config.yaml
num_hidden_layers: 13
norm: "rmsnorm"
parallel_block: false
Each number is 50 + 15 x the weight over its row's rms, rounded and kept within 0 to 99. Layers, rows and columns count from 0. The size before them is the row's rms in percent of the matrix's.

# layer 3 MLP up, 896x224, rms 0.201, rows 687-718, columns 112-223
091:63 62 67 35 52 45 57 53 66 32 69 62 42 62 51 54 73 67 51 70 46 54 39 51 59 52 60 44 28 45 55 65 51 62 33 66 55 72 89 28 41 48 15 22 63 45 81 81 49 47 56 53 76 65 68 69 46 46 65 45 52 14 53 36 66 46 43 58 49 60 79 65 48 38 52 56 36 62 52 47 26 50 46 39 52 73 47 28 32 25 40 23 67 60 50 44 30 54 33 58 63 58 30 45 45 56 50 40 49 70 37 42
085:72 35 48 39 39 11 62 52 10 59 56 33 64 55 41 48 62 79 50 34 20 62 51 36 52 25 52 46 66 76 99 58 40 61 65 44 34 60 56 29 53 26 60 54 45 23 40 79 32 55 48 61 40 42 43 45 53 40 27 52 45 48 39 37 73 63 43 50 52 35 41 41 35 55 49 52 48 74 50 60 60 59 64 55 60 37 55 60 74 62 36 23 65 61 37 48 34 60 46 56 73 10 68 60 59 53 68 62 36 46 64 28
118:63 35 48 55 57 62 13 47 75 79 00 57 82 76 43 40 34 21 57 49 29 86 25 56 74 53 69 43 29 66 35 32 62 41 56 52 57 41 71 36 25 70 51 15 72 30 41 65 63 38 45 64 60 27 55 74 39 40 57 90 67 32 87 38 63 69 67 55 68 56 31 43 51 49 32 51 57 60 43 35 41 42 55 55 55 44 32 47 37 28 48 59 26 36 49 52 53 40 46 60 50 56 35 30 52 62 76 73 67 51 51 45
089:22 49 53 43 62 71 72 51 60 49 64 42 51 60 67 55 38 48 27 43 44 42 46 50 53 44 38 62 30 33 62 60 73 25 68 37 32 49 57 49 42 33 46 55 46 73 50 31 49 37 52 45 52 51 53 49 44 23 59 56 69 74 36 42 48 58 35 59 42 69 52 59 54 46 34 54 63 41 50 38 69 65 51 48 38 35 54 51 55 56 66 78 62 32 69 82 55 78 57 26 63 45 58 11 35 43 58 67 60 14 57 70
102:31 52 28 49 68 39 69 49 73 41 52 68 58 32 94 84 71 62 54 51 42 56 55 41 23 38 38 54 34 57 61 48 47 48 42 35 75 75 58 58 64 65 46 32 54 72 61 31 63 60 27 54 69 51 21 64 33 70 41 41 50 50 50 26 76 77 44 34 42 41 37 96 67 52 39 47 49 44 58 54 46 29 56 46 30 57 61 72 51 42 42 26 61 37 40 69 28 37 27 36 42 41 24 47 58 61 35 51 48 51 60 41
111:38 43 59 66 67 51 36 57 43 62 56 81 44 36 75 48 64 33 44 40 55 51 56 39 47 51 57 54 55 38 44 72 30 47 42 58 52 67 69 34 77 51 48 55 72 73 25 61 28 41 81 36 77 44 51 51 37 99 64 48 45 42 30 57 71 65 48 42 79 17 62 48 40 48 39 55 43 71 45 52 31 51 52 62 12 44 71 75 53 50 60 33 63 46 55 29 64 52 59 70 48 34 70 33 69 25 57 54 56 55 63 49
111:45 17 56 66 61 44 52 55 53 53 53 20 29 43 48 44 52 76 29 51 43 62 57 35 51 38 41 66 65 35 44 65 17 50 76 70 24 58 36 41 67 48 37 57 35 41 64 54 28 69 81 84 60 46 60 61 56 32 58 66 50 34 71 44 51 52 38 49 55 39 53 48 74 39 41 68 66 33 56 39 50 60 09 69 62 43 58 37 36 57 60 32 51 40 47 64 41 75 52 62 61 47 66 68 45 25 72 67 29 68 46 70
117:40 62 40 48 60 47 44 48 50 69 28 61 33 61 31 57 19 63 41 43 53 65 53 48 38 64 54 40 62 46 48 10 64 14 57 32 43 25 41 56 70 56 50 35 35 62 56 40 83 45 66 57 37 46 67 64 64 37 55 55 63 36 67 29 33 44 58 46 36 27 45 71 14 52 48 39 50 64 58 46 46 11 27 70 54 24 37 34 40 46 54 42 70 42 68 41 46 71 46 65 47 26 76 56 58 52 49 62 60 52 80 37
087:49 36 68 57 57 39 71 52 47 50 52 69 57 46 53 31 24 52 44 64 22 55 55 50 17 62 68 46 36 41 44 55 66 26 50 50 48 35 42 34 73 55 22 31 64 57 54 35 29 73 56 47 55 79 54 52 33 69 61 51 60 50 16 33 37 37 37 46 59 59 48 42 69 76 26 57 68 30 68 44 60 71 40 53 49 46 74 49 45 46 83 16 44 64 48 51 50 56 72 18 60 62 48 45 78 45 48 58 26 35 63 67
108:27 70 49 41 43 35 32 62 50 39 24 52 53 91 83 49 61 41 63 65 35 39 42 81 69 21 68 54 09 41 58 63 79 47 48 37 22 59 45 57 54 33 64 77 71 39 52 71 38 57 56 70 77 40 45 39 71 60 47 66 50 61 53 69 61 69 62 23 50 48 53 61 40 54 22 58 65 68 41 49 40 43 59 46 44 32 57 60 31 55 53 60 61 70 46 69 36 48 33 79 38 43 72 46 36 85 62 38 46 61 53 35
088:49 35 63 30 49 59 44 43 56 49 61 55 57 45 20 69 22 54 84 40 48 35 64 47 18 53 56 57 57 56 77 18 54 62 48 26 58 56 29 44 47 51 58 51 47 42 73 73 63 47 45 43 54 58 65 60 64 50 46 41 65 61 66 51 39 57 85 58 47 56 34 28 36 43 39 64 62 42 30 54 52 39 52 57 65 67 38 13 72 44 55 57 51 42 12 50 76 97 51 43 54 82 62 50 48 39 53 59 48 46 73 79
097:59 81 53 63 72 79 29 71 46 59 78 61 54 52 47 68 56 43 75 75 68 38 52 62 52 49 50 26 60 55 55 59 34 65 44 50 60 68 32 51 82 55 41 69 32 56 53 41 59 60 58 56 68 77 46 67 55 44 22 36 45 29 40 50 67 59 35 69 45 54 38 54 40 28 54 34 66 63 20 28 72 61 70 35 59 32 73 28 58 61 68 69 33 35 72 52 43 65 55 51 62 28 52 75 54 46 53 73 70 37 51 44
120:33 40 71 45 40 32 44 49 50 23 55 31 50 55 09 50 58 39 52 65 58 43 44 62 50 36 24 74 31 56 69 52 51 38 33 33 39 62 57 78 54 53 40 69 53 46 75 50 78 54 39 54 64 62 64 53 48 31 67 70 55 64 45 50 63 62 64 53 57 51 61 22 34 31 56 42 30 69 50 55 49 62 18 31 53 49 16 59 40 40 68 52 52 32 67 42 36 35 69 68 37 38 66 12 28 51 20 39 43 35 36 63
110:74 63 65 54 62 35 60 52 16 50 49 40 21 27 42 37 40 73 55 76 53 43 51 39 65 40 36 57 30 33 47 65 38 70 69 83 60 59 56 49 67 34 47 55 35 52 50 56 37 60 50 82 45 36 42 57 29 46 43 57 83 17 43 55 77 40 59 62 48 57 58 44 33 79 47 71 32 57 64 55 39 51 27 45 69 63 67 64 38 27 31 67 55 45 44 61 32 58 50 55 55 57 57 37 47 39 33 32 80 42 64 44
133:39 71 49 48 63 41 33 48 56 60 38 17 56 47 60 69 58 53 55 41 53 57 79 92 92 37 57 49 42 64 13 41 49 55 69 51 62 60 46 62 47 60 51 51 50 36 31 62 39 32 12 47 63 48 50 73 61 59 34 44 60 43 50 85 70 51 26 50 62 83 42 79 57 31 49 63 34 32 43 52 25 63 38 61 41 65 57 45 75 34 68 38 21 52 40 41 56 64 32 64 36 47 62 77 46 23 46 69 67 68 56 34
063:49 22 62 52 65 63 50 64 32 46 58 33 39 42 48 54 33 46 68 46 56 55 77 66 65 44 33 41 60 58 46 51 61 47 74 62 67 64 61 61 57 37 58 39 56 44 52 47 37 39 36 52 56 46 51 54 62 52 28 78 72 42 60 37 74 50 79 31 28 81 56 49 21 34 51 75 69 70 67 28 73 62 49 41 41 41 67 51 66 81 46 51 35 59 38 52 38 50 62 61 58 86 50 30 44 37 46 45 54 45 63 46
016:61 68 27 59 25 39 72 51 80 87 80 57 48 64 34 44 49 49 76 34 46 37 24 79 44 53 55 38 38 46 52 71 47 52 66 56 39 55 38 60 50 51 39 94 33 46 51 48 44 77 67 45 75 64 60 37 28 39 28 62 57 58 56 31 32 30 43 59 93 60 50 22 37 52 53 56 52 53 61 42 52 39 22 40 32 37 31 46 29 42 60 52 57 80 55 75 33 52 48 48 45 48 33 41 53 62 52 51 53 40 41 52
123:25 47 61 58 39 40 48 45 35 65 40 60 40 30 33 55 26 73 57 34 52 59 30 52 57 52 48 59 36 41 63 60 55 40 61 48 29 44 51 60 33 60 53 44 24 50 56 48 45 39 53 44 45 58 88 28 27 80 42 56 47 56 56 78 65 62 48 46 55 52 62 60 45 36 53 45 31 32 35 65 36 31 47 65 63 39 43 66 38 80 10 54 50 28 48 67 67 66 78 61 94 43 37 60 54 31 36 69 59 62 58 32
111:60 65 52 42 75 47 29 42 30 56 51 32 64 31 66 56 46 55 27 70 41 64 27 49 49 45 46 52 83 65 49 50 46 32 76 73 58 69 30 39 47 60 55 43 62 69 61 44 35 43 43 82 47 42 51 47 74 66 41 58 52 28 42 30 58 72 56 57 69 56 31 51 53 48 57 33 64 44 35 37 45 52 59 60 39 54 72 61 30 60 44 61 75 41 33 68 46 65 68 60 38 86 46 33 61 60 30 81 43 53 45 29
096:59 66 52 79 34 60 28 68 60 45 63 36 42 28 59 58 58 62 44 80 60 55 30 56 46 61 69 53 57 49 52 48 50 74 44 32 52 42 47 48 87 65 57 21 47 66 55 28 34 58 36 55 56 64 37 30 72 33 90 50 40 16 34 55 49 32 52 45 67 64 55 56 59 53 64 50 52 36 41 69 63 54 39 29 57 61 68 75 61 57 60 10 38 51 68 49 37 24 64 53 54 43 66 56 43 40 58 48 53 66 47 39
090:50 42 21 58 42 41 25 61 63 46 38 84 50 59 47 56 17 54 98 49 17 78 34 65 43 34 30 39 57 45 19 31 14 65 59 69 42 70 52 44 60 76 30 34 58 52 24 36 34 38 45 47 45 39 40 68 37 42 52 61 70 56 84 26 72 49 77 48 58 58 39 53 49 62 59 63 60 57 48 28 49 42 47 64 55 54 52 35 62 44 42 35 58 46 39 40 34 58 49 45 54 37 42 28 19 52 74 45 34 43 68 50
119:80 40 47 40 41 47 64 58 27 82 70 49 40 53 64 56 42 48 62 44 57 62 39 55 58 39 44 64 70 46 71 19 61 24 55 42 27 55 45 37 76 61 44 36 70 69 59 56 36 20 45 42 37 55 15 49 48 45 38 41 36 44 59 53 21 61 52 54 48 23 41 44 15 50 25 46 73 57 64 40 60 49 13 53 52 73 63 49 81 33 26 58 38 78 35 80 48 55 58 55 72 58 24 74 80 31 42 46 72 34 39 56
112:23 45 56 59 57 62 46 67 48 31 58 82 39 47 68 55 58 54 34 54 61 33 31 37 60 49 47 32 62 41 66 61 53 70 55 99 56 43 47 45 70 76 38 61 56 68 46 57 60 26 79 40 43 42 47 63 59 49 46 28 32 55 40 48 71 66 20 59 66 27 45 77 55 62 51 74 56 74 63 39 35 60 16 75 65 44 49 64 49 45 68 32 56 41 62 48 60 54 39 62 37 24 57 33 65 32 43 55 53 52 70 74
118:52 41 58 33 55 46 43 62 49 40 51 46 62 50 33 50 22 39 30 41 54 24 42 45 77 59 67 30 54 46 64 71 35 52 55 44 41 64 36 76 28 37 36 69 29 55 63 57 61 46 25 33 76 50 35 54 64 43 60 36 51 44 56 36 50 59 60 45 69 46 14 59 46 41 54 56 42 58 20 45 62 80 09 58 35 65 34 46 63 55 43 58 47 68 35 55 53 36 22 68 42 59 63 20 45 44 36 35 34 58 65 66
122:73 47 41 61 58 61 60 53 51 48 67 52 50 42 31 00 63 46 57 53 70 67 27 39 40 57 72 56 59 54 50 73 63 37 52 49 44 65 33 39 26 38 46 39 26 68 14 38 36 45 35 47 28 19 55 65 55 40 53 50 35 60 67 67 75 49 48 36 53 57 39 64 37 73 65 38 35 55 28 53 26 40 51 43 65 75 35 65 58 39 30 25 52 58 75 35 77 70 51 51 39 43 28 52 53 79 57 69 43 35 57 32
101:47 64 47 22 44 62 97 42 48 61 50 88 55 45 24 40 58 51 33 40 60 49 29 43 78 48 85 31 51 46 61 52 59 41 41 42 78 78 44 52 42 62 53 57 59 41 77 45 51 76 40 51 59 41 54 40 27 74 48 21 67 27 62 42 39 55 43 40 30 74 60 36 33 67 29 36 33 54 25 40 11 33 53 63 45 62 35 78 60 42 50 62 69 59 50 43 58 63 66 71 50 53 39 74 67 51 63 49 48 39 44 70
089:29 29 44 41 55 58 53 41 56 62 26 68 26 83 44 57 49 45 44 57 38 45 48 34 31 29 69 29 43 19 51 77 32 46 55 82 59 63 57 73 36 84 55 59 33 54 38 50 77 47 43 42 51 67 55 46 41 86 57 44 71 55 67 39 50 45 38 37 48 53 72 33 57 32 65 39 39 62 43 71 53 14 63 54 60 30 50 63 42 28 49 47 34 53 53 31 46 59 37 53 45 47 50 63 58 44 38 50 68 32 51 70
103:65 38 52 47 57 36 42 69 46 46 23 56 56 61 49 28 52 50 44 29 76 66 52 33 19 61 52 51 49 69 69 48 64 42 49 66 49 51 38 36 41 61 33 28 35 65 80 51 70 34 76 49 46 39 33 46 76 54 63 28 28 36 60 46 56 55 44 56 62 57 50 65 26 43 48 29 48 78 30 42 23 59 56 43 55 50 78 59 59 75 63 48 69 56 38 40 20 49 64 43 79 58 43 47 40 72 42 68 59 87 51 43
118:62 51 48 72 52 43 60 74 46 52 51 64 37 49 39 36 67 62 73 62 41 33 65 44 50 60 53 70 64 46 59 73 58 31 53 47 68 49 29 55 72 45 56 60 69 42 11 50 41 43 43 36 56 58 55 64 57 21 30 55 37 40 56 81 41 36 42 39 57 60 38 39 49 70 86 58 56 70 58 29 39 51 24 55 63 67 41 68 71 39 35 50 37 34 72 30 59 51 54 59 46 38 66 55 49 74 31 21 47 90 52 49
093:51 41 59 51 74 39 36 68 40 61 68 54 73 32 47 69 21 58 54 52 37 46 24 55 51 52 47 37 19 55 64 41 49 42 51 61 48 59 39 69 28 32 59 49 76 30 54 53 60 69 54 33 61 59 53 55 28 72 47 38 58 68 47 74 42 62 43 29 72 25 30 70 65 38 68 31 46 42 67 65 31 63 81 61 39 62 37 47 51 50 57 50 57 51 46 63 33 49 22 51 55 61 75 66 46 45 34 55 40 30 63 62
102:33 52 55 58 38 65 54 75 49 50 34 46 56 16 47 58 74 56 51 53 54 70 73 52 64 52 46 46 63 51 13 42 83 52 60 80 51 35 80 24 30 50 51 39 30 63 51 28 33 50 06 65 58 43 68 42 42 59 43 41 66 54 49 62 58 60 76 64 05 23 63 27 59 40 58 34 37 45 49 55 51 51 36 57 63 46 61 43 37 41 66 54 34 47 70 69 38 60 67 67 58 27 34 53 55 47 63 48 67 54 75 28
064:41 42 26 73 58 53 76 71 61 50 68 33 57 53 46 69 37 75 55 45 49 85 56 30 64 41 31 26 06 66 40 32 54 61 39 56 62 50 62 30 54 34 45 44 46 22 61 42 47 39 43 44 47 42 56 44 60 47 51 40 39 56 63 50 66 45 66 61 48 28 55 24 84 50 48 64 54 51 54 33 75 49 37 41 41 65 07 70 69 40 60 36 47 43 36 38 72 73 48 32 46 49 42 59 53 44 51 24 53 79 54 40
# layer 3 MLP down (transposed), 896x224, rms 0.0538, rows 687-717, columns 112-223
089:54 56 65 35 62 39 93 34 55 67 21 46 28 48 51 42 54 38 48 48 52 26 34 44 65 39 56 37 37 71 33 81 63 64 65 52 41 37 66 55 26 47 29 36 57 46 67 82 42 46 62 69 56 73 47 48 58 38 33 89 65 53 37 47 48 54 62 69 48 57 41 54 35 31 38 63 34 63 54 80 55 35 57 70 54 57 42 33 48 46 66 46 46 54 52 39 57 75 18 31 54 47 50 17 57 35 64 40 34 73 41 56
078:12 85 41 54 41 77 26 43 57 20 44 67 39 36 45 51 56 63 70 48 51 43 56 56 57 73 48 52 21 62 28 37 23 34 35 80 59 73 15 72 71 63 67 72 53 61 53 44 76 46 52 57 43 72 60 42 27 56 55 61 50 56 77 63 35 46 48 80 47 58 60 58 45 46 69 71 34 60 54 45 36 64 36 24 32 46 58 42 69 57 72 56 50 67 49 58 50 27 65 31 41 47 63 69 64 40 68 36 26 44 76 86
101:36 53 71 54 56 64 70 45 48 42 68 69 32 36 65 48 38 83 60 54 46 39 61 46 22 54 49 34 74 23 53 51 48 63 44 39 46 55 58 47 62 56 63 63 66 51 66 41 12 64 45 51 58 59 54 37 51 61 69 56 60 54 43 48 52 44 38 66 61 30 80 69 69 30 59 48 48 16 38 47 64 38 66 74 46 42 33 67 51 45 40 72 57 55 54 60 51 27 64 42 64 32 60 59 51 48 40 56 64 76 49 54
088:70 64 41 42 19 68 64 55 43 29 39 54 49 70 58 36 66 54 55 78 26 62 59 44 61 37 49 58 60 16 61 73 74 38 75 48 41 51 49 54 40 30 65 60 52 41 39 29 45 13 28 72 53 43 48 26 43 49 54 56 40 48 68 55 49 64 72 91 50 44 34 50 63 62 62 68 36 64 53 67 52 41 47 21 70 46 31 69 23 68 42 71 45 30 30 57 58 68 47 08 35 43 67 37 54 27 84 44 66 31 52 56
100:48 64 35 48 54 41 35 60 53 65 10 33 58 61 84 66 52 45 81 29 65 31 52 71 44 64 39 56 89 49 45 44 54 24 55 87 40 38 73 25 23 34 57 31 56 23 57 46 26 36 57 56 30 35 54 40 38 53 50 66 53 42 62 66 56 48 43 69 63 49 54 64 69 66 42 45 39 46 46 38 59 47 39 46 33 50 62 75 37 51 62 55 64 60 40 54 54 56 69 38 54 72 69 47 51 43 55 56 59 69 64 41
116:53 35 54 49 65 42 70 66 19 65 39 18 32 54 32 63 45 92 48 45 56 49 52 38 57 42 84 54 33 46 60 59 40 53 54 64 38 46 57 65 55 25 58 26 41 52 57 60 57 70 64 31 52 47 27 37 70 70 19 56 50 57 86 43 66 56 50 72 52 10 29 46 54 94 46 48 57 47 57 44 50 42 62 27 44 61 16 46 38 15 43 51 41 39 31 71 52 32 48 51 37 25 48 55 78 64 48 55 58 48 57 36
112:59 45 45 51 53 42 46 42 56 69 59 50 53 59 34 67 46 25 31 44 59 61 28 68 72 73 60 62 25 39 87 43 75 61 21 55 53 55 36 62 64 63 43 40 74 55 45 48 47 39 23 55 46 65 42 66 39 37 66 26 73 57 26 63 32 30 66 50 39 66 53 51 65 09 68 74 53 62 54 40 50 49 95 57 44 59 73 41 98 60 68 67 46 41 64 63 66 61 40 39 46 45 31 39 53 47 49 40 57 50 48 33
123:36 48 47 32 59 31 35 60 46 56 73 58 54 28 63 54 77 07 40 53 51 28 33 50 59 59 65 68 19 63 60 30 58 34 60 66 74 62 70 34 35 40 48 51 75 38 78 65 65 64 38 73 65 65 44 61 30 65 51 44 53 75 57 42 55 39 57 52 68 43 40 48 94 58 41 27 30 18 54 53 35 49 53 64 38 54 35 29 57 74 45 83 41 30 50 63 28 44 61 55 39 42 54 77 85 55 56 49 13 62 48 38
081:49 75 61 31 41 33 48 46 62 57 50 53 28 66 66 42 64 60 62 42 23 67 63 70 22 44 47 76 49 60 54 56 58 55 76 26 63 53 28 51 52 58 56 64 80 45 43 53 92 58 33 53 61 21 51 42 40 33 46 55 53 45 78 70 83 78 26 66 53 32 32 44 76 49 54 51 44 48 33 46 40 66 57 54 38 17 41 50 41 40 36 66 60 41 42 40 45 27 51 59 40 54 77 52 66 64 54 34 57 42 30 45
117:59 49 44 48 29 54 06 39 34 55 53 65 54 76 87 34 42 45 39 25 76 81 49 53 37 34 53 50 22 49 23 34 31 28 49 44 49 36 57 63 57 68 66 45 15 45 59 58 59 51 55 54 75 91 44 46 51 75 49 51 62 48 83 56 70 39 47 59 24 70 57 52 75 57 39 74 22 58 72 52 68 71 45 36 62 38 38 44 47 31 22 49 33 63 42 50 74 38 46 33 52 69 49 34 31 38 57 42 60 74 29 62
087:34 61 30 63 43 28 48 66 55 69 44 67 40 23 45 37 53 69 74 62 50 63 59 19 46 68 41 36 28 47 45 57 61 64 36 39 58 55 44 69 81 75 60 80 53 54 52 78 40 49 37 43 69 45 63 52 39 52 46 40 28 39 84 47 77 38 56 31 53 54 77 76 70 61 31 51 53 22 39 48 46 51 37 51 50 57 71 70 42 57 57 38 54 51 41 65 28 39 39 66 58 63 72 79 48 45 39 45 55 48 43 69
106:63 43 32 54 27 20 77 48 58 49 51 40 43 35 45 51 61 44 49 63 45 57 56 54 65 34 50 35 55 60 91 58 56 82 44 42 89 41 52 57 49 47 57 38 49 70 42 27 73 47 33 41 21 54 31 59 62 60 52 47 46 55 76 58 55 76 54 58 37 50 91 69 92 50 66 20 52 17 59 36 49 72 49 47 79 57 50 62 66 33 54 38 30 38 54 51 54 58 51 50 73 52 44 33 40 33 42 62 51 41 43 57
106:67 59 51 47 76 45 37 46 43 54 40 70 55 33 66 58 41 71 58 74 54 32 54 33 36 63 47 69 57 64 42 48 43 31 38 66 66 63 79 52 62 66 39 53 61 61 35 50 30 75 67 84 42 59 48 31 30 64 64 15 27 57 46 44 68 50 52 38 21 56 31 67 61 52 51 57 49 33 47 28 68 47 46 45 30 41 48 45 62 82 65 33 60 51 34 48 61 50 65 45 53 32 48 50 81 33 79 37 57 37 60 58
107:36 41 47 20 56 19 38 37 35 48 57 63 45 69 63 51 69 56 45 78 41 60 42 63 34 62 34 47 33 34 51 33 71 41 13 20 31 29 72 47 47 51 62 35 67 26 50 74 60 69 42 43 39 39 44 44 32 57 64 63 57 62 49 63 46 49 51 62 76 77 63 49 79 38 54 44 39 46 31 47 45 54 72 41 58 32 54 23 47 47 43 68 42 53 51 35 34 41 24 20 35 52 53 66 63 33 55 54 35 56 57 62
133:36 30 51 65 45 46 34 55 69 38 29 47 51 42 56 38 28 70 23 45 26 59 60 60 43 55 20 62 90 58 60 48 64 57 44 44 42 40 64 81 53 47 45 62 62 56 54 37 73 56 39 41 44 21 35 73 53 82 65 42 52 57 40 72 65 42 50 57 58 45 29 14 61 65 39 16 41 54 13 49 34 64 43 41 48 48 48 44 61 39 34 57 53 39 68 62 69 51 40 45 81 46 50 50 35 53 40 70 30 65 53 13
067:24 41 48 40 65 56 53 62 44 33 57 56 57 00 63 31 22 49 50 30 67 53 70 52 34 42 57 34 35 46 53 28 64 54 52 52 48 47 60 50 51 56 66 57 39 85 52 47 61 46 44 45 82 39 42 50 10 67 49 52 73 62 50 57 63 38 71 58 45 54 46 35 01 83 36 38 39 35 50 50 53 63 65 23 32 33 50 63 45 54 80 36 46 31 36 62 68 32 46 55 60 75 57 23 68 24 35 32 39 35 50 28
033:58 39 72 47 56 37 31 52 71 47 26 43 50 55 58 46 69 26 21 41 79 44 60 48 38 69 39 73 78 58 27 70 40 41 37 76 41 40 43 26 27 56 52 25 46 46 30 55 27 51 42 48 40 67 43 65 51 55 77 46 56 60 54 68 43 66 57 49 37 54 46 47 45 58 83 35 67 54 54 36 58 38 56 46 66 63 73 50 47 52 74 46 40 39 65 53 37 49 71 52 56 75 71 41 49 37 52 40 50 27 53 52
126:43 63 46 56 59 61 48 54 54 81 43 56 58 40 65 55 24 47 48 36 56 08 39 44 39 51 28 68 70 48 60 57 40 41 43 40 88 28 62 33 14 34 49 40 46 34 51 60 55 67 49 31 36 55 28 46 57 51 64 67 29 44 19 46 52 50 31 59 71 68 34 56 21 53 73 32 53 74 50 63 51 71 49 33 40 30 57 37 59 14 55 79 54 81 39 31 56 16 45 49 58 52 53 51 40 56 66 45 42 49 70 50
129:81 46 40 75 50 63 85 49 55 53 54 80 31 57 71 41 41 80 29 55 42 52 55 49 47 39 36 44 38 76 53 30 67 22 56 70 32 60 49 74 60 33 33 48 28 47 62 52 70 53 68 48 55 28 56 29 38 23 39 58 53 47 65 67 67 63 36 50 16 64 56 44 40 58 50 67 91 46 41 67 53 23 49 27 50 48 25 64 65 20 57 60 67 83 34 48 55 68 45 51 47 55 56 66 35 33 69 50 73 40 58 75
087:22 45 79 45 59 48 43 69 18 47 57 57 33 41 52 68 37 02 52 38 69 41 60 47 70 39 12 55 22 64 40 58 37 55 61 17 29 30 66 43 61 61 36 37 52 42 39 31 62 67 51 48 54 57 50 46 50 68 56 55 52 60 59 66 50 38 43 78 45 62 25 39 46 54 32 61 33 42 44 37 40 34 42 45 68 68 45 36 43 40 56 51 47 41 28 35 40 18 41 24 61 27 62 86 53 36 39 20 34 43 36 81
088:36 36 70 53 55 69 90 66 38 49 73 28 33 49 46 81 80 61 51 52 54 23 71 55 65 64 48 44 64 74 62 79 40 91 30 29 51 24 71 46 80 40 43 10 53 20 48 52 42 54 56 52 20 29 50 36 57 50 68 63 40 52 50 67 39 57 63 54 68 64 56 45 54 65 54 65 29 65 59 48 54 61 39 30 58 40 36 56 60 34 58 50 55 62 38 53 56 40 46 63 45 42 62 32 38 45 42 64 80 54 38 66
115:60 43 37 48 50 50 25 38 54 60 64 55 72 35 50 36 41 50 27 68 79 48 44 44 50 41 93 45 50 58 25 66 41 27 58 54 62 55 48 24 41 38 46 42 54 63 46 19 55 64 28 58 57 40 50 36 54 46 29 47 49 69 50 22 79 23 65 26 34 45 56 55 25 41 38 55 45 60 35 62 54 32 59 30 55 61 60 69 53 45 36 38 46 31 47 48 38 53 77 65 63 43 47 26 64 43 76 32 53 44 51 66
129:58 45 56 43 46 64 53 47 63 68 45 50 48 76 31 33 31 21 58 61 59 58 50 69 45 25 34 12 37 38 30 58 59 70 68 49 60 35 41 72 20 30 47 30 47 49 58 33 55 72 51 38 53 18 19 50 46 38 55 49 49 45 85 42 35 56 34 71 43 36 25 42 61 66 58 01 55 52 42 44 49 57 57 37 64 45 65 53 58 49 59 72 59 45 57 67 58 26 46 39 87 48 55 47 56 21 37 47 54 47 29 42
115:54 41 50 46 41 64 54 58 70 55 38 57 43 37 53 33 54 40 36 44 69 37 58 48 27 53 47 39 69 72 35 23 59 60 64 76 45 38 46 40 50 53 79 71 55 52 43 22 39 30 37 37 50 26 65 44 51 80 28 39 78 68 52 65 55 28 58 42 53 72 50 44 44 70 65 69 57 34 61 43 47 45 64 29 21 40 59 79 52 45 51 54 22 43 43 55 46 48 67 59 59 44 54 48 46 57 75 69 50 66 91 44
106:24 69 53 41 45 54 67 27 67 41 46 28 53 13 46 45 27 54 53 47 41 29 46 43 40 40 61 51 38 39 55 63 42 52 48 49 69 55 57 62 70 48 17 45 69 31 52 45 59 81 24 44 54 33 64 48 54 65 77 45 69 65 39 40 27 29 68 47 66 53 58 27 49 20 68 53 27 22 82 30 48 52 48 48 41 75 57 47 53 59 44 55 52 31 44 54 58 42 34 48 54 30 55 41 59 51 46 28 25 53 37 36
093:70 38 54 53 53 52 34 58 47 52 72 55 63 69 46 73 29 30 98 58 58 56 57 53 34 71 88 85 59 39 29 35 62 35 29 48 51 42 54 23 34 37 46 35 68 31 50 72 56 28 58 77 56 79 30 43 58 57 56 62 44 43 60 53 48 18 57 45 52 43 59 46 63 39 57 53 60 58 70 40 65 57 69 38 49 71 71 45 80 48 73 57 43 76 36 81 51 40 65 58 46 54 44 49 47 62 32 48 60 57 45 64
090:39 61 62 85 29 45 67 23 27 41 49 45 38 51 49 10 58 41 59 87 26 32 76 43 73 54 60 45 34 83 65 48 72 38 24 54 71 53 09 41 37 47 40 68 51 39 49 57 33 41 59 52 43 79 38 68 43 50 47 56 49 29 48 90 46 69 51 58 24 54 43 50 45 37 48 70 67 48 46 34 52 75 54 17 43 76 44 20 56 43 47 38 43 87 49 34 44 71 53 49 59 39 47 57 36 42 54 48 75 54 41 60
105:45 36 48 44 40 33 41 70 13 62 62 35 66 66 72 41 43 62 48 63 22 58 27 50 28 49 49 57 70 43 40 65 61 50 37 41 24 39 56 48 11 58 51 51 44 78 52 45 36 68 46 26 73 51 25 62 41 66 45 72 36 56 56 47 61 60 50 73 46 74 47 46 67 59 57 15 50 41 46 61 56 56 30 74 66 41 51 64 54 32 40 55 53 40 55 75 66 53 50 43 54 96 60 41 65 53 52 50 37 49 40 50
113:58 25 48 50 35 87 30 29 53 23 49 31 64 34 45 62 24 44 53 26 41 55 66 49 63 43 24 65 55 52 53 61 33 38 62 59 33 56 75 36 61 59 59 03 63 36 60 08 65 48 33 52 37 40 70 43 37 35 28 45 47 54 37 53 33 71 49 66 44 38 59 58 70 41 40 58 37 41 45 68 57 62 53 59 23 30 52 50 31 50 27 28 49 48 62 37 75 62 61 64 63 59 66 52 55 80 48 69 54 27 48 20
086:46 57 71 58 41 75 42 14 48 32 63 76 49 52 63 33 32 44 71 61 65 58 68 42 62 62 48 44 61 42 49 46 72 35 46 45 35 60 36 60 55 41 60 54 22 67 33 36 36 31 55 38 25 46 56 63 52 39 42 74 46 47 67 32 58 34 37 55 35 47 56 45 35 58 79 65 40 83 59 31 40 42 29 51 06 56 53 40 59 41 41 66 71 49 36 33 46 28 35 47 56 55 39 26 53 50 53 72 57 75 70 52
095:40 53 43 52 64 58 70 25 40 61 35 50 32 89 59 52 81 46 60 34 24 77 01 57 51 41 79 41 41 57 55 53 50 88 36 41 36 32 62 31 60 51 46 54 32 58 36 53 65 52 55 71 32 62 44 45 62 60 45 54 21 28 55 63 51 46 80 67 41 53 75 61 44 61 54 68 24 46 58 80 58 49 50 40 45 55 21 31 53 87 33 31 46 30 46 53 78 60 48 73 73 75 42 42 60 70 60 50 26 52 41 40